{"n_head": 10, "norm_place": "pre", "qk_norm": false, "attn_scale": 0.177, "bias": "none", "tie_embeddings": true, "init_std_down": 0.00518, "beta2": 0.99, "warmup_steps": 200, "schedule": "wsd", "final_lr_fraction": 0.0, "doc_mask": true, "train_tokens": 1071000000, "dataset": "wikipedia_en"}
Each number is 128 + 24 x the weight over its row's rms, rounded and kept within 0 to 255. Layers, rows and columns count from 0. Numbers have three digits each. The size before them is the row's rms in percent of the matrix's.

# up: layer 5 MLP up, 1280x320, rms 0.11, rows 322-471, columns 240-279
# down: layer 5 MLP down (transposed), 1280x320, rms 0.11, rows 322-471, columns 240-279
up322 104:126132119129112149135159146144123131139098095113099149148159120128123125155148115131178091126137103127138205115126179151
down322 089:134105127114096100115120145126136111132154101079109129142132152114094142112113153114128122153113143156120150131115097145
up323 094:133123148104160133137137117156131102075158136151068100127133121127100115114102137119151121160147094135107108163076109140
down323 092:101101153103133118122094175091145145150119148131119159104107141117090153107102170125126183142149148094107115132128171131
up324 102:133124156120093145185130159100130107123157107106163110124148100124110132103116133166119159157126122123122149117108145127
down324 091:139124112135150130085147139151106102122092094134120123079141143091099135164155156143091104119114123107093127118132115100
up325 099:165152110079145119124106163104134129129148164160119099135148116104147131115159108174132120149076140122123115138119134193
down325 093:121129144140114158107146133151100154100085120129108145144070094135116153160135153102091144118180131119159116123166102114
up326 101:140157111150096132115141141158121094112151107091158153099154143076119165118117102133175107147158097135117132113138115112
down326 097:133127132099123131150122091115130124122124119146136142122128153110200127121098124086095114079116169072175111121140192160
up327 094:166113160139114139144161140126136102156118125134199132157158111061123144100155146163113158173125079117147125088127106103
down327 093:137131085149120107130128114170159150130120141153132124096057170152134122096107114107156088102137160180071108150102158146
up328 105:105146102138121119120107144137156144142164129127140163154125120097132177117090125126121154115132139138127106109129112160
down328 104:163112160127136121110120120152113173121091102123113143128120095107113101103158161130123093148145096132143142123142111109
up329 099:138121109105139099146144101076160095138138134121119139126146087115121117117125152137126135117043153099140102106076102140
down329 096:127138129112097112100126118154143115109148115090098099161121117130062105110171103160120121118132133138121152176113109161
up330 100:136176127083168111084101140132144122125108095115198110109163140154112154072161131133175146126117152122134166121107175130
down330 105:144154098153097102144131127119124146091120132101121107130140146147126146121133154114136136112133126150158109123130147127
up331 101:119163155100150131136096087152143120128187149126136141182147139157162127156120099112130123116114130110139124116106128112
down331 101:109131119103179118148127109120139123118169158113097115109128131120143133133089155117186154097145184145148114119149106144
up332 100:138111119138142138139104140160138082116107060069135122161145115115105122146103128124113119160121153155083123132156136129
down332 099:104103110135129172127092123112133165111133125159093137147148069099118144153145137110122117104119126125094118158117133132
up333 102:117131094139169119168139123119128147115152121114168131110160109139138101122147174155121134112084152141128126107136115114
down333 091:132113176126113076100115137132147145137111115111098165132100137133104146174101097119126126115128101145111121124118132115
up334 097:166095112107168149134147084157098115124118121125145147172082129131067106135101129133165126098130100103118129125146122156
down334 097:115139129130115155119141163162132103135196132140160128118150093114158119112148118121090118144116168177101100181124096111
up335 103:135142111150125157121114102190111143116134094113108126150135094184148113177134152113144146097094121140154108099130103100
down335 111:136149167145095143137115133133122157140079129115162157110148124151089153123132173093128207116099160090164123150123168146
up336 090:174126148162157101143105175144159151108135155097143124106134140132131158105158119113109142115110122127146125145109142153
down336 096:177136140108111128118111145145122147109070170153131129128110139142137100096122147090156151147140159098139121143141148118
up337 091:142137112146103111132160113119144110121103086111179143099127119146154138115167126124111180117082133133135145129094145121
down337 098:182144177085121154144156145143091102127120106105100147110133117128156120111113104155120155125108153119129126114066134141
up338 098:127160142139132140122122151107132149157187148089162095135131140132153121111141141087137136120112159115115188110145101122
down338 094:132101085142118177116130120122103106081096119159140162131117087090131094162116091126125085178177120150126076135170162155
up339 103:131124132123078129111143126101130123118157119148131104145104095168114171135118120123149157141117137126131148155108121135
down339 106:135070118126095119157111118156123134112114133131153152084126115144154131146132107161146130167090100127161133140139125133
up340 095:155107112120174122127123163091143168125155126152156133129111139142073127134140120074089148140105145074125133100120106158
down340 092:120132086173152088151130156158132122133144116131156102112179129112153128101143152143133119076167115162135138133082131100
up341 085:128082103108133165155130138132145197116124134141184110086112113134155135141122132141130140117142118108143125169186136111
down341 093:137127139145121139139114163140124113146133137107089181169128143163115139124181145158052099100160148100136170132138138121
up342 116:125117164103137132158119107129142124147119125109063144126145101126130096110121124147138163137158122123161123127130132108
down342 123:125069125114149152172167118116166127154120121156088113123155088137137128188130160079151172148170100137109134165095166126
up343 099:068133152163134128119114130111127113122133153101139129090130153138143139141134152149161116140072120123114148137129136112
down343 103:095109135071145131146137166120116146112128145174125191109106140080136138146143133141060124147166150129130126148144155127
up344 099:080103126124089137130082114140137156171116114153091125140129136145106116169114164107106113128128076136129140124133126107
down344 096:087122126168140133146109154134150142126182137093131134129154100123143134079098145157122121170095152128127146119129121130
up345 095:104143151099130119092116151136153138164166109138104108106136117129134115152138149114065203122125118155152116098103114177
down345 094:144131142135108132128142129130136131121083101095128168112149138121142153127145114172119117050153133105100147129134155082
up346 098:155156129098106116117108135103093104171145150096116115111109152126110158167140129130121126141159156136088119115125115143
down346 096:114126112130165155111145114119160158069163147100129159128144172141133142169142132113104147149127142124162140121110141129
up347 096:179180126155133132161103110126091115113141163108130118127124140138110124168117121158127116116084165081144097097128134138
down347 099:093084106147127134117102112097145143150143119140117115124127126135139153114174122145093131122174100183162095118123135137
up348 092:128144118144161127161112112083147112135134125115086135100158147124149095098149201071127145159134110153128117117111145145
down348 089:159097109117122077147052093133141115148127130072125120110137128087174150129108114155135130085144115141116163152131119142
up349 099:120126082125096097151102152119100115164167113136138150177096145145099154094137134132122128107100158160165078176156178131
down349 108:139183114094143169137124122128098172110104178112058115192136147135117097156110097117154108133156115098162068160118144158
up350 103:154116113143117148108135138134136125142117098119162146121111129129115136134164104121103112153121106152122146107116138122
down350 106:134126116130127177099124129104123139158107137120121133142104142151107109141115141130181098118158141100126115106127109127
up351 098:124152147140167161140104138126140115127099140138172114165119120119138088136099155113171154140153106097097097087070101115
down351 104:146164135112138152131146119127130119142100107087109113150120142119103110082150129124161115186144148081119111179141121156
up352 100:158162144107130139140108151116149122153124154141143155115176151112073139124163138123209144156121118120111161088090174124
down352 102:117124144138129100132123118164125109090074123130158174149133146125154110156129099152142083138133143092159127124149096147
up353 100:112143124116102128131147122133133137129116126121148144099127131161106118124135088128145136068119155097119138094124126152
down353 102:110089086142113153197139121152123107180144135098132110143176098125147153120110150106143170127148146155089119125096158161
up354 090:118158141098161150148158078080135171138139108198107140113126119115090125111145146114118153109123105099115113120101192096
down354 098:185110110082111196119122129115163145086127126095120169164112103128132125094144167134130110105122108115123166135126124141
up355 094:144175148145121147171090114140137130122136116153154151121163153099117117094128103103133146119107103145131141165159118137
down355 101:098153087146159140120136067121121132142152134102106132145106157151155109162103124108127081134138119108125101137136124148
up356 097:158117120148154153106147082147116140106159101108150146118126147146125129088126143112118125119121136114157120133137110114
down356 101:103102136128151138160153119166130165133155137126154118134112161135132098114100096127174092132108111140109154143101155141
up357 107:167078143146139098127096101151132122121100092125160115098142119140102112107189106165125102123091126111121119116148153089
down357 104:117129092136128149177165168128130119115142148152090119083139124084141124141145166063128161133113109129144140089117165139
up358 099:127126125139153123127109140124117113128127136126091120112124096145086144118110118112099102107115129139189162129172133148
down358 094:152159125101155122125173123141145144145077128099167177152142206154143117113120116154154132131088123100132100110101081122
up359 094:158084104090091133121105113115134173157166140130155160140130173104161170108115100128090102123067122143133156103101093131
down359 096:078127114119135101139122129151175118154154149166129130114161125133123111090102103137150154131132130128148140141127108131
up360 108:095142209115143166131156131126154133161116146131136164111150117091127099108136138099126142133112150072107138083145128169
down360 109:097117113156138121151097132119150153116117131136124112125129129119090119128129133129141175112132141082168127149109195107
up361 099:103167117079147129121158113096135164112085142140150146122093119123096168126143116109154104105130136131127176091142143149
down361 105:116138130155155121136123126140106169141097148084152126169107127123111163133129102091144145166125157153146190110146162137
up362 095:118105098172126115124130140134116118127130125140138099171141124074152126133122100143141125092141124194125143136118130148
down362 099:145133109138108125137160161119094126118126094138127135143139130072107124088098141073119147119120116131122134119147111160
up363 097:152128119101189099151129141156138142113093118157169105104109155145133167126125142140134137087142123134137126122150097194
down363 101:112108139089118162112125125128119111122119106114092191124102168123104114137127132175163078128146115141129111080151104110
up364 098:135081120142083168167110103127095148131150126118137129107144114140114152139134113123138151122146133102127127161090183118
down364 095:133105130111129093110144143107208115104130105187106124126134103109133120106110115091129141139125123142078151146133126140
up365 095:119153101134093155139105144135162136150122127131110142118120097091151107089103157156089147161123155135163111115099148138
down365 103:134119131099134122117127121108166159154136104111156144154094141140123084126101107138136068175101125132091151118108100145
up366 097:127146130166096102094152140148133139142084097118136115095123118133152170121146136151136096114124144159140141133151091112
down366 082:122126145145138148163113111147111178132141105147118151167145152128133106190166078055114130091135108135108148141103150145
up367 098:142143134112130111164112131166115120123137146072123120135153102136138125118139170140125092103081146112129128130115161147
down367 096:178072094127141130135121112115138135096081154151141151169131123124138122100146146122144097139181122151153088100139136130
up368 100:116163154082098134157150133107123131088145146153107130105144109100148134111118153147128109112118160106131157140162118180
down368 099:113125121131126122151145108155089152135107182129136122146095137152122090162124137138135144162155114103115083126113110143
up369 111:133114131126132114136161115074134118140137140084156145130148164163112146140151117116124141191109145103116112113093120105
down369 109:207130115157103108129113134127161121149169111159167119113104072136088140170127124131159103124122148069148109115128127140
up370 100:110111135128179148132132158161125101101196107131127114147138123136112107132178117163111085123140119156134102153107105164
down370 099:123175145120130143137115125101164137150086139148132159133077136117120156161156152102115115130116157142122100133129130129
up371 093:139133126097140097182172126135120159143138106085138138154089119133172106139108162076116099141167132139122082102140084129
down371 097:135111128165095139088097133112147086131130164105130078129161113146125147156147121150150149087100146113136127099104141149
up372 092:138188175144127124172157133158098161078126111137122144151109093103129113180142095089156162170101124122099083136131098108
down372 092:125147097154149137120139119088146143149075164127126121145146140174095108089142163125167152116154098165124116134165132152
up373 093:141143131109111122131134114134155136088127115100042114123132117108142123184104137122149114159132112140129145173148122153
down373 093:130129103166117137158135135111115102109145142131152081090118163126143152114125135160101180089116117153145102126106175106
up374 108:148131114103111125108111110108120135137187143155132162146118125175083107149113109128128164093146159149115116148162149146
down374 102:138119140142127102111127124136147152095107125135099111137141169175108110171101152118115125133124104183130146136107111128
up375 098:110095120117097144143108144112111129137165114103111108164108131097205092128101134117159119107114124133127139130140084181
down375 100:144136138137163095129150140131150127132122136162165123086096135154071119135118085127048131123158137126144139136108168115
up376 099:114133165119131061119142136108112137137117143108161122119116140107120120112119139140139093138111146162135123118145108090
down376 090:114154108153087136106121143160122136144133115137097123132118101108141134101123153113140136114128120118095134156120135150
up377 101:173107109154163143154123111162090125116101120149109112084137111119103146101123124142129138108144144138121123142133125101
down377 101:118137128112076094112089122120132147128162123130126145155111173160098092110099125123159115168124160102122128128127166153
up378 101:134099105084114125150120168157105135166123104128113151140158130131150139082100137102130129128104126120122132124115155118
down378 108:180099132131141128181107126127111140161091128144102164127109127130134120094108073143091139134134125113153104138132148111
up379 095:141152151104131160153124136116127097155135146151110079119086120160084130104103156119125102137109119142132161087145114118
down379 096:096108109160096134171152137143129142097121122152159135128164140115160144177142097132108131103129145128148100112084091100
up380 104:176116120095119155118121161118132153117153120114139141130135135134145159126157128130101142127135124119102140132094113146
down380 102:131112119119129122084170176123082136100112164148165108135160164160169109119145156113129120166101142094143112104132107109
up381 086:164119120162111160115156105133132114127121154156116125087138119103088143138127130106146079111080143100137085105143096116
down381 099:145099162109134116134125144164197093138149131093135162148082141136176126083087156108150140132185113130152129157092098109
up382 093:145143120126100188121139122092134170123078144154142133105116098132116114115136124114093150084139144145126148153116164097
down382 098:176144130125140102138112124108136129139108119143095172148119106144132114159155111122107122097156109118141140127166113113
up383 097:146125139139088113124131135103138154135096139127118135116061129095151105143116134130101177105142123151129146150134135143
down383 097:134147162122125104125151141112140118124137145140171108138125143128099179133110104165145088098118167112146133155130129126
up384 110:146145107129128094167093107173146128112136092102132132138112168142150167130084148144154180124108147107157148096133186123
down384 109:174159131073150134126109136103100153096106151142126134093131115110120096082160121145201123141083093111132130109155112144
up385 100:093078138113158150111073099129155140120122141106118122065121123122124173128117135136138114126149118133142138136123118108
down385 106:117096163125148132130120126148137157133104170138088147082125129127136140147124119100069117135153124103133100124122090084
up386 090:107147121128142144075108167142179164114137146128133094117143121136143136173113136169176099131106145115126126151090126130
down386 105:139128126152125085134117103139156173133158137121148103113116121133166162109137113145151153121162154184199116156202138147
up387 092:135147113137134107145149156178120149101124105154136155137134127162163139115147118103106125137101120099096163144121118110
down387 091:083127120101095111136141162085127135160170130100133117144118080138107119163107122183121166109113104167123123132105118140
up388 100:105099132092127166137111114171123166128099095135143116158143100116161151105114142167143154115143126155128122094131158144
down388 103:157144105134091157115114112111089128137158102149153080103146135151127161107109120135131163135112127150153095161121112124
up389 097:110129103106121111134123090149126119124168161161135127118154143104149133123126098150116152178156102117108099089160124106
down389 095:130108110104105156175153153143105155162145143132103115165179126129142131150150109128131129103137109112102132131143159163
up390 102:129124143138141150131118167120123188163091166123085132150131145106171118099114126123124132099165144100112138131167130136
down390 093:153125140148104097121127114134144084092143059129168103095098115148091158127141097155131127141113117145104120134106139082
up391 102:152122106112132135154126113118108124113119104122109080090116156091153138170088092156138136130131094133110119123186142156
down391 100:116135158110107118144135151109139118143118106128130125128133162133120144170142156111092109164092142157126135169089120112
up392 096:128091106130127106099132185143140086125105089134138147143139103106170140141114111141125161147111128146121111087147068145
down392 099:108158148123098167111127136136117139110180144117135114134099150149117110155112113135160127144145116137126100171110182108
up393 114:087108126113100100132136160160113173141099123103104112168129135184122140148104130140142164104141155115119098118194122146
down393 105:156081127127108088134112141130134154160104153113093134151084153153152102128154102108102119109166141125143137162172147156
up394 099:141135150112098128133092143160082132116119128085106108114115127147128174147136157104172162120065062102091114140134116105
down394 108:129148093096154105154128113118141119130101145159103130174143160118138101137139155149143127118061096119124125140151117175
up395 105:096149157107141113119105127123142127158114157132121140159118115139089143119071160149131102116125102160108124098126174166
down395 106:146106156195123123096095146109119204164146088099127132149112144140108126137131134139087125159080115098146119141123105123
up396 087:132138100120108141113147101161116129114095134131123136151132115144101130118125095120114091105114152122139136136110134138
down396 098:137144110158161115117108127142117148119149124135133130145112162139125153150134171177138147118158149141118105127156194105
up397 102:113103120107185133163152105156079143127131127125160106135131151141091122114160096107137151127136131116137142109144127133
down397 107:098124134151151101080092084145177121127115156119123143162161120101168148116099146123112090141148102097127144121096138114
up398 127:131144093143160148152131137107115139148083123097132168097142137151119102132100131084139103150121137110163183101138117113
down398 116:137123097107150099155137127138141119136084156152131126120130189117118092095121116157200119118148132119136144131145103122
up399 102:096131139171115133119124129117154141119113124142103085165117111122149144164148175118149143100124121135130115165121121137
down399 103:157155088140119147090109118103189093148114146164152113089100091075111143103117125124110087158149099126081105185125133115
up400 098:108134102110135114143126116100146138156147093086118134155126136124158139092127070159143102144129139116134108112159119135
down400 101:123101196150135136135114127119092122145105109146142123124120086102152104126142088111107132116119122108130133122135142135
up401 108:144109065109134164154124132159118136122166115096107148158135144121081132119149154108111111147145114112158154124112119111
down401 107:153149123126128158140166140119123159083166125097132157099078138111129128140108147122097075114179178105109131121078152090
up402 096:129081134105143150124121131137154109143087154114096141131090146152149160126103163120136150122170111128118111087139151096
down402 092:099123157122129102095108078121116140073166140172110100124099145082120107136171138128145088140110120139141132165125150173
up403 099:106108126161113173122131121120146158083090138122068133097120169057086155124113190125104115097126148117142114142161142150
down403 101:159086094131133121114066128123109097138135134086151096093119140113157111123169127162120168177151137100111123147122122126
up404 104:114186102089163101131160141124136145126097104147123129111139128154113128109133116067134111130130115105171116097120116141
down404 098:094108127107115149119136142134080123091159121132095131112156135115139099118168130124082138131194164141119133106148156095
up405 098:133123100113162101147149144105063118124129100132134100095096141086162146123131128156152113183084073109127120125087093109
down405 101:129102139113101129119143120124151089177166067131110172119137151149102142121150089114116126118194131144097145132128118109
up406 093:132121087155127126180144111100127114164138131135138129157140131110165115116145131116096122112160111123141168122112150147
down406 102:128140120170097121150129172130097127098139131139102144157107114123123093106111135113134115120108121120136100172111115126
up407 096:123108145124140122137117114138145127131126069172140115111162100109088064116080113144122120165155137171105103093120181161
down407 091:122120139146130141158104148153122076108153146078121135108107113119181154107162131111111166116119132108106123177148116141
up408 093:128110158132147107144108115176073128139106100106088148135111158119147177087117138126110152101135122161132158140144120146
down408 092:134133079113102139152138182154154103143145118153115153141158118196134135136126109090104099156152117132140094112127161159
up409 093:124136098146132127109089163132106139124118099144136133137121085114115147137121176112121161083107129109122109103099106085
down409 089:138075137139130127131136089085101129102112137108136090131134129155139101149111075132146091161169152107152158121127156198
up410 095:150115107092100128137181152146122117130151137125112134142067117162135129114136132115103129128106159172109152080113085120
down410 098:123141148104133107126084097155119139111127145136134152151126145179136098144110160104153130129162098128125147145076126151
up411 105:128124153135090192079161111135139116127139153152133144125132125146116119134108097099110096140130125102091115141114150160
down411 107:118092137142080119091128125147146129143146149186069130120120166128108141143132073102128105116114106107155116138163115135
up412 103:150162146160099116148079117122146145106165163119134146138105111122102132154113106130062130075146111127086117131159155134
down412 088:115123121094165120167135157134088139147141105135093138120153138154149114168139125118137110161160159134138143119110124094
up413 099:113118124134133103116130144140125105090130166128145094124170158115135165102136122170138099166095072165145107135142167159
down413 103:158088136181145113147142065103156128094139109155116135156154141117136134128109128132081136141145103139133115117129113135
up414 101:151111134156089154146119149145147111164146099106165163165154126166102181121123114065088079115120095143112170137161147107
down414 102:090147096150136124178131124154145120176155123142139129143125143130158114161172153093154142113123078137140115125108136142
up415 111:124117113114167135104122130123155128132145161123130172107064128144152123117139100119083148085143117136127161130074120117
down415 111:164102109125159111156136129133103125108114130128127108173125127099177150139123139117146118123142172105083154156114120045
up416 099:136098144117143115135129125114160115138170147103147160138142105151078135130134130119141133093124119088103122123116146152
down416 108:107121116124124140118162131182143129125081142103076134098094146103139119085126130089154124087106133148155100128116113127
up417 102:154137077120153108114129142117142095146161101134148149114123176120155135161125137108096143148148152117112137112124132150
down417 103:106129103118128113147164107141150111143101094137085085121117138116121091145142102163139112145131080157105137159146172150
up418 095:127155146155187126146158144130113119102124109135152186139139149114132120135089126116137103154143118128132094148144119117
down418 091:186091120130103155131125139106124128150154159106140094118187139105091109133176145098175145104146149136101138125127113134
up419 100:117114140164097111114142106121125128098118163161120132123111116146140124083144113102095140102089127147118134155093165103
down419 093:094113138110133138140125093136153106131082073113097143100140157139080069116104114150126166131112131132127136126152086129
up420 100:172174119132122172071125148153128146108146143120097129152108179118117119144082130136094079129164145150117147114150122101
down420 099:102122144092090140140120125134163103107177133125110118087101156137126145135139103097116122129067144141150130150132155167
up421 100:122074156181147132135109084140150128117111113123139163158131105131134115110122104126098114162102185110079127119103124112
down421 105:128110128133094139131092087139123103122052099135167134123110163129133118121135115163142108135127115126131114133120140156
up422 099:160114098067111112111155130136180101051083141107119127114124125131111112132108125083126115136096124158148169131119091148
down422 103:135097163117157114127141098122104144133133124119098111086107106101108096142125143159126161166151100167141155127085121175
up423 089:085129122126139110158142115079124120133139119148117145113139095100171129104123103132111149105117102099152110138106167102
down423 093:139126134114135118104135137154092128173144161114098097142146120111116130135112106115153152123173159143113153129140099136
up424 091:209157102178130108136103142103123119122138103133115138149101128113147143066143126131149139115107089138155140124125119156
down424 096:086116106093096134146153151093150085105126159128118154095087106170123107128115113159081103109148149106101143133126147115
up425 124:120086137166162108112106134127146080115160163075099098119095109148180114102154126103149162124086084125123104140102137139
down425 110:131130174149111119128139166112063081144112154141137145127098119104139099134144094099144150155158059114133078099117116123
up426 101:119119115124127096094165097096144113119137133150101139136133141139093108130173111149140123094139139106123159110125113144
down426 106:141131150135150115156152136141187091108134132134103157126129085126119123139093074115087175148129115126129092124142146144
up427 101:102101119095105089104133102137140108176118135141181108110111125156137126126107100136105092140116133182182130156180169110
down427 095:127136094108144144151123136118092128066097150128161112132100113106139132129092105118149146117118145085146129152119144141
up428 091:131105128086160111089124116149101124136128104120133115142131168148136158152176146121155115163110150129140093110142119124
down428 097:116125145164114140131117094139158124117161166117127132144117100104123146114089130164152136104097104138131090106146124135
up429 102:110110134133117103124107078112113110108135122136128166112128123055146137127144143152119158149126129169074133138139143104
down429 099:126142115111162118144108078139110119092123132125101145135142142146152155144154158105148154137142133105111119144123148106
up430 096:131070142147124079119113099136105106121164111158136157122123133111146113135110163170172139137096137131073113115166163105
down430 101:126103101121107160113174137132117143151127119160132113115095117130102116097088129123078129158156101131100122107165109153
up431 103:175112111170139144136152103138119146111134134111110170146196114159135154120092141082090176085085108115147180112102162157
down431 105:148143096099092189110151128139125191156160140150063128108131093122124065170124160130125136134151093079143130099135096162
up432 097:139121117124169118160100084142150161097125085165097120109166115168107115158147170103158137124090119150162118138106120156
down432 093:119119149124113145133132149106153112135136152110171097105121151076136131126104082117140101148155140090101125134150169085
up433 097:160161145140136115156149177139112119085148176110130108099118130134110166133184139136140112115134151122131122123122115121
down433 098:092147147077077120153121137130108100128105086160101128133116109136132121121124111112149134123110137175135088101098123151
up434 093:134169114136148070120140172135078145148146092149127100116128103128136133116148154112169090159111146120101107094140155171
down434 090:129061111135124179181111122115179115136124116134121127135161126128136148124168088144107117110112106132158136169113110123
up435 098:199115072169133140126178075158154115111134105121149107127130076155123106145107114166127155129163124127174111096148170131
down435 102:056145153122126111132116139103090136129097145119141146146159142122125146151144139109123080151116077135144143149147091119
up436 102:122125109181122128171121166116128146137112153110121083122167144154128134139143140123111077107127111204183109093133142145
down436 098:131100118177121156121095133133121172148129107123138145148147106144111111139116152088129106144165103072145119149138114142
up437 095:129101095181136130166113139165135113103135162142150155133129117130133122131100104155111158121161107088116100114110149140
down437 101:159148137108086122118124115112157137119172118098144086145122102069066150147149096103138108112148152150098095155136121117
up438 103:171128136089094122158118105174116143131121128111118149172110134168123139125128143119156130104119096145100157116145144109
down438 105:114120142169163139129143165126134141093157129134160078175125103108125114116168133173140135156167096106133121142166160096
up439 099:104107140139141110132119100138157131121148138124115118138129125153114152151148131143139135139174137108116135119142108129
down439 099:155134118109138141135099156088154120119161115133122166127103144108137087164106124185092124163077072133112125133122150105
up440 097:136145102135152113111126125141130139139145181155112085118160157179128129153157114166150115159102119139114116139101108090
down440 092:158128107112109135147127110127158164093077129117081122153123115140129117123135115142172122108082157133149106131128128172
up441 088:115121141148106175131155143171123115173104117133130073114095118124122060111136115123153135110147139133112142141138089166
down441 095:143161149174139113174082140102152130123134156106137178141122110123171176142136112122091102124090123098171140123088106112
up442 093:118148118129132169114117107123173158140125106182148169130165111140079091091144156127126119115156153144131152136146086116
down442 098:094119092129137104181167142157119113105103170074136159122129148146155127152124144126115129161117088173113101130119099154
up443 097:149177141128123112176122125140112141152163093159123130100129100130155066133107092138102130187124125135131120100132106082
down443 089:119130127128152149077110110104151091105108160130140109167110141136122163116145164089178125087131110098076148128146139157
up444 094:127116122073153137175110158128143107189124156115130143140081120118151149094167169098119106160128113132134143138073135144
down444 096:118125119155127111120124080136153153097129134134135094082180134172113136093092127127139159099082148117119110147159148125
up445 095:102131123120105141119110113109161122127104103127147138118142093123136174092114159080179144105133131102110114121112144111
down445 099:108118153116127113128105101116101161109105130132088122085115145138147114082113144160180119136210107121108120147157128079
up446 098:167117120149137133113093149112122098133147184174111089112156118103152127119103145149105141094132130158140124167147138134
down446 098:106093155111121136142138133125141116160104129105138136123098118123113146122113130096123089134102122135125156115137103145
up447 101:141128152146142144103132115142149135070156133125135080150108121146097127131132120138116061067118158130147112124105164153
down447 101:098170133104121127124123168147173127161118139111134163157131125141152115174139123082150103154076116126158129110116124086
up448 100:154140134110152141137123106081111136125147127158109147107140107130135129159141124111139133151141151122144113107118105154
down448 097:098153171173117122132099131155155123123108118119149108146113132171130119110111133159146116121115119174104144117162144111
up449 102:123131110134094135152145089142145135130120120124156134140136126076170158094125123094140141149145133115122121084191109123
down449 095:152143104144148160163124112111108107122122127091080144154144128103126136109121115082100147064116127124111112132091134142
up450 083:116064113142151114151138170173129130083143107161140159129133153138112131091131134112106143154142126156130150133097117118
down450 086:166110171144130109180100142108119145145138128067091152138083109144162163142134116129131143099110130155183122120156168169
up451 104:110136114083151132105107123097122153139148105107116129092125151126132129112186163037109140116132111098137143114141169090
down451 122:129115125089133157096154119132173195119111099108133132113114153127168150095124118119149148111133153148132094132111162159
up452 102:075171097166116124122125114130115164112144120116201132131158123107148149117092159110101145139102098103140106073154183136
down452 105:116119100154112111103195144147087143137139127117126137115130091120149088080152156114119118207119136158118125112117123150
up453 097:165098131106128155133126114105107082129154116172126137114141167130144102127108115131121142123160135117101098111147090127
down453 102:112125124108117189125131150107093117121168091161137140132132112138110124096120139104089115156113114113154091115117138133
up454 106:139149128122168106134129167139138130126152116132097172153105098153146156123125121069146087107112121131139109132147129137
down454 098:065130087135094129158097138110122124141135113142152086074133140131153139099121143165150148154128142194149109083155112100
up455 099:127105128101149123097175115106131109138134170093151128097169143153134152098142119131096156115101122142120133112120151133
down455 095:110103106159135134125100157175076123087166085110138126155121153119089148150104127155135124127160181122117137106093101164
up456 103:149136148128145170141129142107130133139109166104084119119055083145123103129156107133093100132113125093151163129120111151
down456 111:172159146156108114142059094115164132145115131142135068140124116192158140103114142138056115106158153144098142096174130146
up457 104:161111129143101137150128111124156169157160091136099134109123132103087080120163096093120128131150136120154116107125129119
down457 115:126162106133106135134145107165149114147134123138085121092139091189084159096092124115156133142175130146119135112129149108
up458 099:152126175192143139121086121147106109116129105139147106091090110136122163166158146181097140107072127172146132142146116122
down458 098:154132091121076116100136153130121126124097135172132115110116153152122107170144140150088106187155120146134159166110128106
up459 107:137126100115085173122086130133131102159157123097083101151130102105092183110082142123114104124110083100172168076124115102
down459 111:116114125126121151116124142135100117112118126179103119110117146133082175114117121134137117116083094113129124118112075143
up460 100:092137124146166111129120132123152114117136146144070113168137117141173117151140149114149119170147104151112106136126123116
down460 090:140141135147122099105136088133155145125132096106187143112096121125106101129111094178106128096100075125141110153121174155
up461 103:099136163123150146155132130143116158123133091148141121117092127152110134105104096089152167109129147142151148105131134161
down461 112:135142130117150109127137144110136085079090109075114115132115099115140114144162089146167146103102128106131117128130124106
up462 096:134073164136072125121169099116137111131119132121151164095121166094152086140131128155102141111123114125104148147130125152
down462 102:142138144096165156111121152099092120155113125116109111134128134132135138139140131150113114108125138121125113113110120122
up463 104:150119139158102129150143116093123145154127084096120111112144100110099133163144114144146133112087132141130120136128146136
down463 104:113110120110131126106152101134115123113132139117123137148108126137124144160155124102090123141089161077154140153100141164
up464 095:096155133102138117118148113086161162110124137122090126184182118136122177156105130129106136110153119129133116139099150124
down464 098:127096119156140122153073126150121119125114159162137103093144120092104147133106137123138141130104157152132105101151082102
up465 097:133171137089123101151117135144124112172132091129140120160147109101141123160119112145149129113159102130115116110168130086
down465 108:148116151149127152126096144070128103130131129158173114114117115097079133106146167156024115145129118135115116130114119101
up466 095:146130104072141129067116101126116096115107136127137162122120112124150135129173152110089130133085113110100123089173153075
down466 092:113129081152142132171147122152132099124135160097144082169124117134125125124131116158139103134157115166142143124108157195
up467 096:162145119123119130144106159145131085175144130133142140122105127130098100131168119131123149128145143148148143131120147146
down467 099:141096127124108078096106152137143127089095140104128084124141109144134140132119130127098127103109117152150119114112124109
up468 108:097146161147140116168093106159161119165094111099128110141119155121125097132104135170130168130068124148142148143092115126
down468 101:139116139172149152118115105139120128164072120165100161114153132088155159118164119139114113142119155128132116128108130131
up469 100:137131096140096160100166150120115119129149151129117074140146144186132135149159114117106146138146101120144161144078141143
down469 101:152101114152120157138087088108110142156096103106110124142138125086143189158138151122131084109152131142105079138141155125
up470 097:169120123106098108123171129153136169131109130147115100109108113107136123123113117083125119081150156129147129139114162154
down470 094:117163111135199125114149148136129156156118124113142207139110151122161124191134162117111105167157119118108121139111111148
up471 097:170105090130070176103116108119150101092200136099122105113140082126135145117112159130167145105137155142112110134130148133
down471 091:128151154117135148167086132111108144130108136128132148164145151137132108128159125156124099121146114139114160146130114131